From a checkpoint of a small transformer trained on Wikipedia.
Size: 9 layers, width 576.
Each number is 50 + 10 x the weight over its row's rms, rounded and kept within 0 to 99. Layers, rows and columns count from 0. The size before them is the row's rms in percent of the matrix's.

# layer 5 MLP down, 576x2304, rms 0.154, rows 97-193, columns 1872-1943
098:45 50 64 50 64 46 66 57 45 68 59 58 41 52 49 61 63 45 56 53 50 41 64 63 45 56 61 47 62 57 50 59 51 62 45 52 65 50 41 50 57 53 53 51 58 45 23 64 51 33 43 51 52 57 60 59 52 48 28 47 54 45 57 42 59 64 35 44 31 52 67 67
105:49 44 51 52 40 65 63 63 69 66 42 51 61 33 46 57 37 47 49 44 47 44 57 51 56 26 42 63 46 45 55 44 45 14 53 62 58 59 39 59 61 64 54 50 68 34 49 42 40 54 60 58 46 53 51 35 52 52 69 48 38 58 49 49 47 53 38 56 60 64 44 48
100:34 43 48 52 37 59 54 45 54 36 52 51 63 53 40 52 40 42 58 41 51 45 58 33 54 61 41 49 51 57 45 48 43 46 71 46 57 63 46 22 58 49 37 52 44 38 79 33 56 45 21 49 43 60 42 65 44 60 62 62 67 43 83 62 37 45 64 38 74 62 52 42
099:51 46 40 39 54 38 50 43 40 69 52 36 46 36 53 54 58 40 70 71 52 59 42 53 57 53 36 49 46 41 26 56 46 48 35 39 51 48 59 61 54 66 32 53 54 39 39 49 56 53 44 39 27 43 35 56 39 57 54 49 42 71 49 39 51 46 72 52 59 49 55 45
101:54 51 42 53 44 28 41 37 62 37 52 43 53 73 46 61 55 68 48 57 62 46 62 56 50 51 41 49 44 61 55 45 53 57 82 52 36 40 42 57 65 71 51 64 26 50 46 60 49 54 46 54 34 41 46 37 51 57 56 36 50 39 57 51 50 41 57 49 50 48 64 49
098:42 55 46 49 54 39 58 67 43 42 47 54 62 55 62 52 47 43 42 47 70 40 28 40 51 59 48 46 46 63 47 44 53 46 50 58 63 64 32 63 39 37 46 36 59 37 53 49 53 33 47 53 67 44 52 56 43 60 36 52 44 53 47 42 49 69 49 51 55 73 59 40
104:52 28 54 39 37 44 59 37 37 49 41 69 61 43 55 66 49 39 58 38 51 60 58 48 49 69 44 40 42 58 63 61 49 51 50 39 38 45 51 52 45 45 47 58 50 48 47 52 60 53 53 51 43 52 62 48 49 56 57 44 53 55 63 37 60 38 68 55 60 54 40 63
099:39 52 57 40 48 68 40 62 48 46 59 52 63 52 45 53 52 44 43 39 51 52 60 54 52 47 61 49 68 55 33 52 39 43 39 64 61 41 50 60 45 44 49 59 51 58 51 52 39 27 52 49 41 34 47 46 52 71 38 48 54 67 33 53 52 30 46 47 46 48 47 34
099:52 47 36 27 50 42 53 52 58 50 68 46 35 65 54 57 44 60 52 55 57 52 43 51 29 56 49 50 53 42 43 48 50 51 69 61 29 46 50 42 39 47 51 40 47 66 43 48 49 66 50 53 52 50 41 49 51 40 41 47 45 26 51 50 56 46 45 47 37 35 47 54
101:40 47 53 34 44 38 52 42 62 51 54 41 34 55 53 47 55 53 39 39 51 67 48 49 72 47 46 61 54 43 52 42 53 43 44 68 50 56 40 51 42 47 40 55 29 64 45 43 45 54 58 34 43 56 36 48 50 65 54 47 58 41 20 72 56 44 54 64 58 57 39 54
098:47 51 51 47 67 50 64 51 42 57 60 64 61 71 41 58 60 47 47 64 45 42 35 47 55 47 40 38 48 69 73 53 62 46 43 57 53 35 43 40 53 57 71 45 61 56 59 33 49 60 38 45 46 54 45 57 66 50 43 48 45 42 45 67 37 51 55 25 47 43 58 63
099:71 53 67 53 69 37 56 61 39 45 64 34 63 31 49 66 57 47 60 57 49 59 45 57 41 34 38 56 54 61 55 57 28 30 59 48 38 41 30 35 66 45 41 39 47 46 30 68 44 58 42 65 64 47 46 52 55 45 42 67 62 70 49 63 41 51 41 43 53 54 51 52
097:57 60 41 55 38 61 43 49 39 40 53 35 48 46 46 55 66 34 45 67 39 64 59 24 61 56 38 59 49 56 54 54 62 34 63 37 41 36 44 48 59 50 53 60 40 42 55 55 55 48 53 56 48 31 46 60 44 52 52 40 53 47 52 50 45 41 52 49 33 45 57 58
102:46 47 35 27 50 58 58 61 51 38 55 39 42 45 57 61 65 50 50 55 45 40 58 47 31 46 34 49 59 54 62 51 71 49 50 55 14 42 64 49 58 52 64 56 51 72 54 51 38 58 42 70 51 47 55 59 37 52 35 37 67 49 45 39 31 63 48 48 51 60 49 45
102:59 53 51 49 40 52 56 70 53 63 51 36 41 47 59 45 45 44 44 49 51 31 52 65 29 47 53 68 54 45 57 55 74 40 43 49 51 47 56 37 62 56 51 42 50 52 38 53 44 53 42 57 52 71 36 50 48 44 46 52 53 55 52 39 53 59 51 69 61 71 60 60
096:37 57 68 58 48 43 40 47 35 56 48 25 42 73 29 43 51 63 46 41 57 57 57 46 56 53 46 64 43 55 46 50 44 38 50 52 58 38 34 35 39 72 43 60 57 44 52 35 41 29 48 40 51 52 54 34 48 40 29 62 50 66 33 46 43 32 39 50 39 44 45 59
102:48 44 46 50 55 66 56 61 54 56 45 56 55 70 58 49 68 56 67 35 47 49 30 62 43 45 49 56 54 49 52 74 45 77 58 48 24 68 58 53 51 40 56 38 52 55 24 38 45 53 77 71 53 41 57 45 59 60 57 59 70 60 42 55 45 38 52 67 31 40 54 59
102:41 60 49 48 36 49 51 69 52 61 58 52 59 71 64 45 64 69 49 28 46 43 64 52 44 48 46 51 66 34 57 45 55 48 37 63 37 44 52 41 41 53 45 42 44 56 50 48 38 58 29 43 43 47 43 63 47 26 43 63 68 39 58 63 57 45 69 57 54 48 51 61
102:44 47 60 76 51 49 43 63 54 59 54 52 65 47 42 51 35 50 41 58 49 58 56 58 55 49 51 40 60 52 74 50 51 47 33 52 42 49 50 57 50 55 48 51 63 45 44 52 44 58 56 41 49 63 71 41 49 47 60 45 40 59 40 51 39 32 48 52 54 54 52 51
101:52 47 50 55 42 56 41 64 50 46 47 60 65 62 40 47 52 62 56 56 54 54 52 56 44 43 50 52 36 45 34 56 62 51 51 42 65 42 53 53 81 63 65 70 70 50 48 39 58 40 61 60 51 72 49 57 49 48 56 55 32 50 39 50 36 38 38 54 42 37 66 40
099:64 51 41 57 59 63 59 53 35 47 39 72 41 37 50 68 55 56 52 52 50 43 42 66 58 75 52 50 45 46 46 47 50 70 64 34 54 63 48 60 56 63 70 41 63 50 47 54 61 68 65 63 42 45 58 49 42 33 68 49 34 34 32 55 52 35 64 43 43 48 53 38
100:46 38 26 47 62 42 32 46 35 32 53 45 52 41 55 67 54 23 43 48 43 56 65 55 50 43 51 43 56 69 47 32 52 44 47 40 44 31 53 43 49 48 23 40 39 69 68 31 39 44 48 53 39 57 69 53 48 49 56 54 47 51 39 42 35 33 56 59 45 38 38 66
104:58 58 43 56 64 56 49 40 42 67 46 56 62 44 42 30 47 50 56 49 64 52 51 35 53 57 50 45 37 49 39 62 49 55 41 62 56 44 65 46 47 73 49 59 33 54 69 52 57 60 35 52 52 33 51 37 44 42 56 57 53 50 51 37 44 45 53 57 51 43 55 49
100:56 59 46 40 39 41 60 61 60 50 51 40 61 56 28 58 52 52 55 55 45 37 41 52 53 62 56 51 46 62 45 39 50 76 46 43 50 31 54 45 52 40 55 35 38 49 41 53 36 39 55 57 61 69 34 52 46 31 42 44 73 49 52 44 51 57 49 43 51 55 47 55
098:64 58 60 62 72 65 39 46 41 41 62 41 42 56 29 37 51 42 53 51 55 43 59 47 40 54 58 59 54 40 37 53 41 31 56 38 52 56 52 64 36 49 59 59 62 59 58 49 50 61 59 54 52 68 44 33 58 61 47 61 61 34 43 48 45 50 27 57 49 42 54 52
098:54 31 44 52 62 18 56 57 39 62 57 40 59 42 50 36 47 57 56 39 34 29 51 41 56 76 40 46 49 50 40 52 59 40 46 61 66 23 47 67 62 61 48 54 66 61 35 48 41 57 56 53 59 35 44 53 59 46 43 49 46 41 60 41 47 53 37 63 62 48 33 46
098:52 43 48 38 79 48 54 43 59 62 51 52 39 69 55 62 42 55 53 44 51 51 51 43 49 48 77 55 51 54 60 36 51 58 57 54 36 35 63 62 40 51 48 44 63 40 55 48 49 56 44 40 56 65 65 53 43 56 55 68 67 47 62 60 68 43 45 62 49 64 65 42
098:59 34 62 51 48 65 67 63 45 45 60 44 57 55 63 39 51 60 66 46 60 41 38 49 36 46 33 60 43 37 54 50 48 49 47 53 38 31 38 47 44 58 35 60 41 49 31 40 48 44 59 65 43 61 29 66 60 36 49 58 66 72 50 64 50 33 46 62 83 61 55 58
096:64 51 58 53 51 41 60 56 44 45 42 44 57 26 45 52 50 29 44 49 58 55 46 29 34 58 59 51 33 53 67 48 46 45 38 33 64 45 75 53 58 51 52 47 46 58 47 42 50 52 30 43 48 51 55 57 41 39 62 36 49 29 63 39 71 53 35 64 51 55 59 49
102:56 63 51 50 43 59 49 67 70 42 39 32 42 90 47 54 53 41 56 56 53 47 61 59 38 35 48 37 57 66 59 52 47 69 61 37 26 35 35 55 36 34 59 57 50 43 36 64 35 31 53 49 69 62 42 46 54 60 50 39 62 49 45 51 60 69 53 57 53 46 50 64
100:43 44 33 55 71 46 50 40 63 34 42 50 53 50 69 49 39 57 48 49 45 62 43 62 55 50 45 34 46 38 73 51 52 53 56 52 57 36 39 46 60 60 52 51 41 51 76 52 43 38 53 50 45 44 44 57 43 44 61 47 45 29 43 53 44 54 64 58 45 39 57 48
098:52 54 55 71 45 41 60 52 37 58 56 45 44 59 44 40 56 23 33 68 44 29 49 45 61 57 43 52 54 51 51 63 57 58 65 46 63 59 52 62 56 62 66 72 47 60 43 61 48 77 45 31 59 59 51 31 58 65 43 56 48 46 61 69 55 54 56 56 51 52 69 47
099:26 48 35 42 51 60 48 43 48 54 52 37 72 49 50 39 58 52 58 56 55 40 49 52 54 64 31 46 53 38 46 51 53 60 36 61 54 62 39 38 50 54 48 53 50 61 49 67 50 46 52 42 41 60 53 40 61 59 42 51 56 38 56 57 45 59 54 55 51 44 39 34
100:52 48 65 63 59 36 44 32 67 72 27 67 44 70 53 45 40 52 61 35 53 57 40 58 61 34 56 51 43 50 54 66 36 32 51 60 59 53 68 44 62 47 53 41 55 64 69 61 78 44 49 58 52 45 51 44 44 58 58 55 39 48 62 56 60 50 41 43 46 60 47 58
098:58 56 41 48 59 57 34 47 58 64 53 46 52 34 47 35 50 30 49 50 54 40 60 53 48 68 40 45 56 52 37 45 54 60 71 57 41 42 49 42 65 53 34 67 35 47 33 43 53 75 51 37 63 47 53 52 46 56 48 39 50 55 47 66 35 56 53 44 57 67 36 51
099:40 51 52 50 39 44 37 48 38 47 52 62 54 60 60 48 45 47 50 47 65 56 49 47 43 25 63 45 52 47 59 49 44 52 60 45 58 45 28 48 69 63 44 44 50 50 52 52 65 59 57 61 55 40 60 40 52 50 52 32 50 59 50 50 59 57 60 60 47 73 58 64
097:47 60 61 47 42 57 50 52 29 59 54 48 44 51 55 61 43 69 50 68 48 49 61 43 58 58 56 61 67 40 61 37 43 37 52 52 67 59 40 43 55 59 52 47 57 46 52 44 49 51 48 55 41 53 46 64 58 35 45 38 40 48 42 38 36 36 61 48 60 42 60 49
101:55 59 46 38 43 21 47 44 46 36 65 34 61 27 49 56 41 48 39 54 50 69 50 67 48 52 63 57 45 53 52 47 40 52 50 43 54 40 40 47 57 33 55 42 47 53 49 51 48 64 38 52 50 54 55 57 55 50 48 43 52 69 49 34 35 41 59 40 61 45 40 60
102:60 42 49 63 52 58 53 56 56 44 46 48 46 27 55 27 50 38 59 31 51 35 49 54 54 37 55 71 63 55 52 55 45 57 40 20 62 50 40 56 51 53 49 50 59 32 57 43 65 40 78 54 59 51 79 39 58 52 50 53 41 49 30 64 46 64 39 57 42 40 51 70
099:40 48 52 32 60 60 42 47 47 35 36 46 56 50 44 53 51 52 34 64 52 62 64 53 52 62 56 58 49 54 55 31 55 65 55 61 49 43 37 70 50 42 62 42 51 45 32 45 42 54 58 56 61 42 49 42 62 35 48 59 32 50 51 50 36 54 59 75 54 37 54 49
098:39 66 57 50 30 45 42 54 43 55 57 42 45 47 55 59 42 34 67 56 58 48 52 56 31 57 43 77 56 57 57 43 42 38 44 60 39 51 56 42 35 62 30 49 43 69 61 45 43 34 33 58 44 58 60 41 51 55 57 39 50 45 43 45 62 40 46 58 49 44 38 56
100:64 46 42 50 38 46 56 63 45 51 47 55 56 47 59 64 50 56 75 48 51 45 67 42 58 38 62 56 57 57 50 43 41 54 37 42 33 41 35 51 64 56 22 48 46 56 39 53 44 42 60 46 49 54 50 49 56 66 44 46 30 29 38 49 47 40 29 59 47 51 58 32
099:50 60 59 46 67 52 55 43 45 60 40 48 55 51 41 30 42 48 45 51 61 43 37 50 48 54 43 56 52 49 46 53 47 34 46 56 50 61 43 38 51 47 39 60 43 56 63 65 47 42 51 41 47 55 45 48 44 47 55 55 45 39 55 38 50 34 63 39 29 43 48 51
102:26 39 55 39 70 52 53 66 44 51 35 47 63 45 54 64 49 51 37 44 46 44 63 35 50 60 44 62 47 52 52 61 44 49 35 37 40 39 50 77 45 38 56 76 61 40 75 53 58 46 50 57 39 62 54 49 36 43 44 51 64 50 40 54 54 52 62 44 53 49 65 57
099:51 50 64 43 54 71 58 47 55 42 42 50 42 48 42 53 55 53 27 57 58 39 64 61 46 39 57 61 38 43 53 31 59 51 53 48 45 62 51 42 28 64 56 32 45 45 48 53 38 50 53 34 40 36 64 60 49 48 44 43 59 35 55 41 46 41 42 46 48 57 66 63
100:35 48 48 52 48 40 70 39 42 36 33 48 55 24 57 41 50 56 35 44 39 42 55 57 57 54 30 51 39 67 44 47 66 62 42 51 62 54 41 51 48 30 28 63 53 31 47 43 31 62 54 53 44 57 45 39 58 38 49 45 51 56 48 63 30 56 46 58 46 54 33 57
100:54 40 49 46 43 47 50 49 66 52 38 46 61 51 41 50 42 27 65 56 47 64 64 38 46 63 37 53 54 72 47 54 47 59 37 58 25 64 76 53 61 58 63 65 43 43 35 34 48 53 65 56 42 41 50 63 47 44 57 48 59 35 53 38 68 38 49 59 49 56 43 67
100:51 51 47 49 46 57 45 57 71 61 66 57 47 51 72 59 45 50 58 63 46 36 54 41 81 40 61 45 17 44 34 34 58 63 50 56 56 50 46 47 47 60 45 65 59 36 38 56 54 64 41 69 50 52 59 59 60 76 48 50 55 45 38 49 63 36 51 51 46 51 66 45
100:31 56 47 61 49 44 30 48 59 55 30 59 62 31 56 62 33 43 31 51 40 62 49 41 47 47 50 60 40 52 51 49 48 48 49 48 52 48 52 54 46 69 51 52 72 47 51 43 46 49 52 57 54 39 40 39 32 63 73 51 44 43 58 58 42 52 61 57 38 55 42 43
101:57 46 37 45 58 47 57 51 58 42 40 48 60 38 53 41 50 51 74 57 50 55 45 51 59 51 61 57 44 52 67 46 51 49 45 51 49 64 41 30 38 40 69 52 41 42 52 53 41 47 68 45 59 50 60 49 60 49 37 57 51 71 31 35 56 49 60 33 46 64 44 50
099:46 43 51 51 61 35 48 58 51 21 57 50 29 64 51 62 39 52 53 51 55 59 54 64 72 52 55 42 52 52 40 47 46 55 40 59 37 50 35 64 33 42 56 64 50 45 45 71 59 52 62 56 43 38 51 44 47 50 57 52 66 51 70 57 49 55 59 39 45 71 55 49
099:38 47 46 66 57 40 54 53 34 61 56 46 52 70 57 57 59 64 64 41 41 47 62 48 58 37 55 55 37 40 49 40 65 16 45 69 23 53 68 52 49 35 78 62 59 66 61 50 38 58 42 49 36 52 64 44 58 45 63 77 62 58 39 31 56 54 37 65 44 53 59 68
100:49 50 60 51 57 50 54 55 52 56 45 57 63 14 49 36 60 39 60 43 56 45 41 41 47 39 47 21 33 67 19 33 48 59 58 59 62 49 52 43 46 47 46 44 46 41 60 38 59 57 51 57 55 49 46 44 32 49 58 79 28 35 53 43 39 60 41 45 31 44 48 50
097:55 56 64 50 62 53 67 46 38 32 54 42 55 35 36 48 45 38 58 57 69 45 20 51 47 49 37 48 63 58 42 48 26 59 49 39 54 46 48 53 49 43 43 50 55 66 68 51 71 33 42 32 54 57 51 57 58 67 53 39 46 27 50 44 47 61 45 40 32 47 41 60
100:55 58 50 56 53 58 55 48 48 42 50 48 43 43 46 39 49 55 56 48 39 55 59 57 41 62 51 39 44 53 35 51 66 65 44 41 47 61 36 49 49 52 64 50 37 59 54 54 59 55 56 33 57 54 49 31 61 54 48 60 54 53 43 62 58 44 56 57 66 38 36 42
099:51 44 37 45 50 68 56 35 76 53 54 58 46 34 52 39 50 41 58 39 47 62 33 46 65 54 61 54 40 51 59 63 41 65 52 50 30 54 22 52 53 43 51 52 69 46 46 56 66 43 48 42 38 65 47 48 50 60 48 49 49 73 45 44 32 40 65 55 35 33 37 46
101:78 51 39 56 31 49 59 41 56 49 47 71 39 41 48 41 63 54 53 62 59 72 47 61 43 43 65 41 50 52 54 60 56 28 58 77 70 52 55 42 75 63 47 58 25 53 65 60 60 55 59 45 60 60 51 48 56 74 41 41 69 30 51 57 55 50 44 41 30 52 41 45
097:65 44 47 45 51 36 39 44 47 39 38 54 52 31 44 55 48 59 65 38 53 34 70 54 63 44 28 47 59 36 25 68 41 62 53 40 60 60 39 61 42 42 49 56 55 47 45 45 60 75 64 64 52 55 46 25 45 52 37 34 64 43 57 50 63 59 57 64 55 41 54 55
099:47 44 65 45 35 56 56 56 45 38 56 52 64 37 23 44 53 70 38 39 50 64 40 52 64 44 58 35 42 38 72 76 46 41 40 72 54 46 50 40 42 41 59 50 44 52 70 54 34 44 39 47 39 46 58 54 43 51 53 45 45 78 35 35 45 55 39 42 50 58 49 39
100:51 58 46 38 49 48 66 40 68 58 44 56 51 44 41 53 57 47 63 52 62 53 55 53 45 28 37 58 36 59 53 34 55 39 45 41 25 47 53 37 39 63 55 52 32 46 42 52 57 57 64 49 54 46 66 53 43 41 47 53 51 56 43 48 44 54 41 55 54 67 48 63
100:56 44 63 47 65 40 60 65 64 51 45 33 62 37 52 49 57 42 54 61 55 47 56 49 67 43 50 54 58 67 49 44 58 63 55 32 57 44 52 46 62 45 65 45 55 55 30 44 31 51 47 39 66 43 48 38 46 68 62 48 47 49 52 42 64 63 49 45 67 50 48 41
097:88 48 44 61 60 46 30 49 74 52 39 41 62 70 47 57 63 55 45 61 50 46 60 53 60 34 56 40 51 53 62 45 59 48 44 58 59 54 50 46 48 38 50 56 46 45 59 48 37 35 44 53 50 48 38 70 62 51 47 53 64 39 54 49 55 33 60 40 39 49 45 57
100:64 53 36 57 50 43 50 40 32 61 39 50 57 57 45 60 54 35 56 53 43 49 52 60 56 41 43 41 52 46 45 46 41 48 57 44 61 49 45 39 53 51 52 49 79 38 50 30 68 44 42 49 55 49 53 52 58 58 48 36 26 52 59 55 32 50 57 50 38 40 54 37
096:45 63 58 67 49 24 54 36 48 36 54 66 29 50 46 61 51 42 49 33 49 42 62 57 60 49 54 56 40 44 57 50 55 48 48 59 52 51 48 50 56 37 55 53 45 37 54 45 51 49 52 58 42 51 55 42 38 46 44 58 54 45 62 46 47 46 40 42 34 35 51 51
100:48 51 26 42 47 44 35 38 56 38 52 45 46 50 68 47 48 51 63 65 52 48 53 45 38 63 38 44 57 58 45 54 43 33 64 37 68 42 51 43 53 57 50 62 52 29 52 43 65 46 54 44 50 42 60 53 39 50 50 60 62 50 65 56 38 60 60 52 55 56 60 57
098:55 44 51 58 51 42 43 50 52 46 75 55 50 42 59 43 55 46 44 50 40 68 65 41 55 50 31 36 58 48 56 78 73 47 55 53 48 52 31 49 46 42 46 55 36 33 49 52 45 62 49 56 40 45 47 41 36 30 41 55 52 63 42 49 58 56 54 43 50 47 54 49
099:57 51 41 62 75 52 39 41 53 47 63 51 73 45 58 46 50 59 48 55 57 56 38 31 65 39 25 46 36 45 34 65 38 66 53 54 49 38 58 51 44 41 69 55 47 48 56 51 32 69 51 67 45 47 72 55 59 33 49 47 48 56 61 38 44 44 38 53 51 56 44 53
098:68 53 57 58 72 55 45 46 56 53 37 21 42 42 41 33 35 58 64 39 53 54 54 45 55 45 55 51 49 51 29 70 60 54 53 53 47 40 65 46 62 41 53 60 50 60 43 52 59 45 41 59 48 57 51 53 58 27 63 40 42 52 52 60 43 46 49 65 30 59 52 64
100:45 71 65 65 51 58 52 42 49 31 39 55 45 30 49 32 39 55 44 47 44 45 59 51 42 43 34 40 36 59 50 42 46 51 52 50 37 51 34 48 50 50 56 59 52 46 31 68 32 47 63 37 49 48 42 44 52 58 45 53 45 50 64 57 45 42 37 56 33 43 44 39
101:42 39 53 30 53 49 49 56 64 61 43 37 51 52 48 48 37 45 59 32 23 47 61 58 48 54 32 35 50 32 41 67 48 63 56 51 53 53 61 49 47 64 52 64 37 38 57 35 48 41 54 64 60 50 42 45 73 56 70 41 59 55 62 60 39 47 50 46 30 54 53 74
099:53 58 59 34 47 60 49 47 44 42 57 49 59 62 56 45 57 61 51 40 43 56 43 57 35 39 34 56 45 44 50 44 63 52 36 53 48 50 63 53 50 66 43 39 68 63 43 47 48 54 52 67 44 32 29 40 46 49 48 60 50 51 44 39 46 47 56 51 39 46 49 57
098:41 46 54 65 48 62 56 44 46 37 46 47 60 42 59 56 46 44 56 41 45 49 30 41 56 50 43 45 67 43 50 34 49 36 53 55 50 46 48 55 61 29 41 42 69 45 60 50 50 36 54 52 47 53 47 38 35 52 35 51 52 41 53 53 21 51 42 46 38 52 49 29
099:68 47 53 50 54 60 58 41 47 42 47 62 63 49 46 59 50 57 40 43 45 39 49 68 70 49 50 64 45 71 32 39 42 48 48 48 52 59 52 50 51 44 47 59 60 55 50 31 47 64 53 63 32 51 45 58 48 47 55 36 51 38 60 41 52 43 37 71 55 43 62 53
098:30 59 58 33 52 65 51 66 42 61 50 36 60 39 61 51 51 40 38 79 55 65 48 35 34 51 63 42 42 49 50 56 50 39 63 58 47 67 61 47 39 49 42 50 47 71 47 40 58 39 44 43 40 44 59 51 63 38 63 34 51 62 51 39 40 59 49 36 32 60 56 54
097:52 52 54 51 50 47 49 67 48 59 47 41 42 58 60 42 27 53 44 49 41 69 42 39 52 67 54 58 54 57 38 49 55 32 47 40 63 50 47 45 64 46 56 67 42 49 56 52 45 43 55 41 32 50 44 59 55 34 26 49 59 49 71 71 55 56 48 39 43 35 47 53
096:53 50 36 66 40 44 60 50 40 61 55 52 41 49 53 51 48 45 58 57 53 48 47 37 33 46 34 47 52 65 71 43 37 78 48 47 40 59 61 41 60 30 51 44 71 37 45 31 49 44 42 50 50 44 56 43 50 54 59 40 36 50 54 33 37 49 66 34 48 50 37 46
098:36 56 33 38 55 51 56 40 46 40 25 43 34 38 67 36 31 60 50 54 48 53 55 72 42 36 47 63 52 63 53 60 44 28 55 45 50 36 44 39 39 54 46 39 38 26 51 36 50 48 34 58 49 64 60 46 59 52 47 51 63 47 49 41 58 63 62 46 58 59 61 61
100:42 36 54 50 58 60 44 58 34 61 56 44 51 31 53 62 47 54 52 46 57 40 54 40 58 52 44 48 55 53 49 37 31 47 61 63 46 46 67 43 47 52 52 62 49 55 62 51 48 50 39 36 42 51 61 78 55 71 70 46 37 45 48 44 50 34 58 50 42 49 30 28
098:39 48 45 45 39 54 44 71 55 33 50 50 65 50 73 57 51 65 66 56 31 50 57 47 59 46 48 24 59 54 30 45 66 55 42 49 39 48 50 41 47 58 48 57 47 37 44 46 56 44 52 34 42 44 55 65 44 49 50 52 45 43 49 45 56 56 50 42 49 50 52 50
099:39 50 44 58 63 44 40 39 43 52 65 57 44 32 45 67 52 49 49 44 61 47 58 64 72 55 37 54 46 30 39 45 58 34 66 38 61 54 40 64 49 54 50 44 44 36 48 37 57 45 39 48 66 53 42 47 48 59 64 60 48 47 50 49 36 44 60 52 40 43 57 37
102:49 52 57 43 42 36 39 41 45 43 66 47 58 57 57 50 65 45 48 63 65 64 42 52 49 43 50 53 33 50 41 45 57 51 55 40 58 52 43 46 57 33 63 32 70 75 62 42 68 32 54 39 52 64 26 49 41 44 58 62 35 60 41 52 57 53 65 53 33 49 63 52
100:68 57 55 55 32 47 80 29 70 47 46 42 55 32 52 53 49 25 53 48 48 52 60 54 59 49 53 48 63 65 60 63 43 43 57 56 46 31 37 45 54 46 48 51 37 51 53 42 45 56 36 36 53 43 49 63 58 62 37 48 58 41 55 50 51 42 47 44 51 56 42 47
097:46 62 46 40 47 45 42 44 36 39 58 49 60 52 69 60 62 61 55 52 74 45 53 49 43 50 42 55 43 46 50 16 59 52 50 32 55 65 38 57 38 60 46 55 62 33 48 72 63 61 63 51 49 40 46 52 44 57 28 54 63 40 40 22 49 51 42 37 27 54 51 51
103:48 37 63 72 45 46 58 47 48 42 48 56 59 05 51 42 50 58 34 40 60 54 40 57 69 43 36 40 42 35 30 35 42 64 56 52 43 43 56 54 36 64 45 40 45 62 57 34 38 45 66 36 63 51 32 43 46 46 54 52 43 48 56 47 55 45 58 41 30 48 40 42
098:53 46 46 57 48 44 63 41 40 55 47 46 45 52 54 50 45 50 53 55 43 54 36 76 46 52 72 52 63 54 49 69 40 57 52 48 64 61 54 55 54 58 38 31 25 58 46 56 60 53 49 61 38 43 50 46 31 52 43 47 59 41 48 35 65 44 54 48 59 71 43 61
104:61 52 40 72 53 77 56 61 70 58 47 49 40 30 64 42 48 55 38 65 41 60 55 65 37 43 58 62 51 41 41 39 51 60 44 35 56 53 58 59 43 64 48 49 49 37 48 43 70 35 42 49 55 53 46 52 42 56 63 37 61 66 60 50 40 37 56 66 39 32 53 44
099:46 54 31 34 43 40 59 58 55 56 46 56 46 55 41 54 57 32 43 45 48 33 44 63 47 56 61 59 64 48 57 57 34 29 40 70 57 44 31 66 41 52 39 49 55 55 38 56 32 45 47 42 42 33 56 40 33 60 47 54 35 50 61 68 41 56 48 66 53 43 51 47
098:45 56 59 68 45 59 37 51 36 36 56 30 66 46 36 44 35 75 48 49 39 33 56 46 58 59 46 43 45 43 43 45 42 49 57 63 45 43 63 45 56 42 45 40 50 72 46 54 44 45 72 57 47 61 56 44 52 51 54 47 43 39 52 53 33 47 61 54 50 56 42 40
102:57 49 43 37 58 52 65 54 48 66 44 47 37 64 72 45 35 50 47 38 51 47 59 44 41 44 43 51 54 56 64 53 47 61 53 35 52 41 23 38 56 43 42 45 51 48 60 42 45 35 19 38 50 57 42 46 45 45 54 65 50 80 62 54 45 61 57 40 39 61 56 34
096:57 51 35 61 45 38 57 47 42 60 64 45 43 49 46 50 48 55 42 45 57 58 50 70 44 40 31 56 52 52 41 60 42 62 55 60 45 38 47 68 54 42 49 46 39 52 69 51 48 60 51 49 41 40 37 43 48 43 72 51 49 48 56 48 52 49 59 53 52 49 56 51
099:39 39 55 41 45 54 47 55 51 42 59 54 41 45 41 42 74 60 36 35 48 43 51 40 62 50 56 37 48 40 34 51 58 49 53 55 44 66 62 63 46 43 33 38 51 51 43 46 29 62 69 56 60 53 39 52 46 52 50 40 56 55 51 67 65 40 54 45 36 68 45 39
101:47 54 43 61 52 58 47 30 44 65 53 54 60 52 51 46 57 47 52 44 34 52 49 48 53 63 50 56 61 46 58 46 40 56 55 57 63 47 38 53 55 49 52 56 51 48 63 38 50 49 56 46 40 34 53 59 50 48 50 76 40 58 45 58 43 47 53 51 38 50 37 49
101:52 48 46 44 46 48 33 60 42 61 54 61 33 47 50 45 43 53 55 71 63 64 57 28 57 52 53 47 69 42 48 39 48 71 74 54 48 37 45 50 50 46 62 65 52 51 29 31 53 52 50 58 47 45 59 46 59 56 55 34 46 35 82 59 40 33 33 50 53 53 54 48
098:32 77 55 71 50 58 48 52 44 39 62 45 45 51 50 64 51 36 65 39 55 43 51 33 41 57 24 47 66 55 47 42 51 25 43 60 62 66 48 44 47 50 63 60 62 50 41 45 45 45 52 23 58 66 35 65 48 46 55 44 46 45 45 43 20 68 47 62 54 44 48 61
097:48 63 47 47 32 71 50 60 34 50 49 37 52 72 74 51 59 30 56 72 52 61 38 52 49 62 48 51 53 47 45 46 61 41 47 48 49 59 36 62 46 38 48 46 43 46 37 72 50 39 47 41 56 49 53 42 57 51 53 60 37 57 50 46 45 63 42 43 47 54 66 38
103:37 68 48 48 44 39 50 61 36 64 52 53 47 31 76 37 50 63 45 52 45 32 61 48 40 40 60 39 52 55 51 48 56 55 43 51 51 43 65 42 53 51 37 35 49 51 68 44 43 47 57 63 46 52 59 39 56 50 36 45 45 47 57 46 51 39 42 63 49 71 61 57
100:28 50 47 65 61 62 34 55 48 62 43 39 41 42 30 68 42 51 36 48 47 51 50 42 63 50 56 43 53 52 36 35 35 53 52 37 36 56 39 62 63 55 44 40 43 57 44 54 56 48 40 65 67 50 51 59 47 60 32 58 57 58 62 57 42 44 45 51 39 35 63 64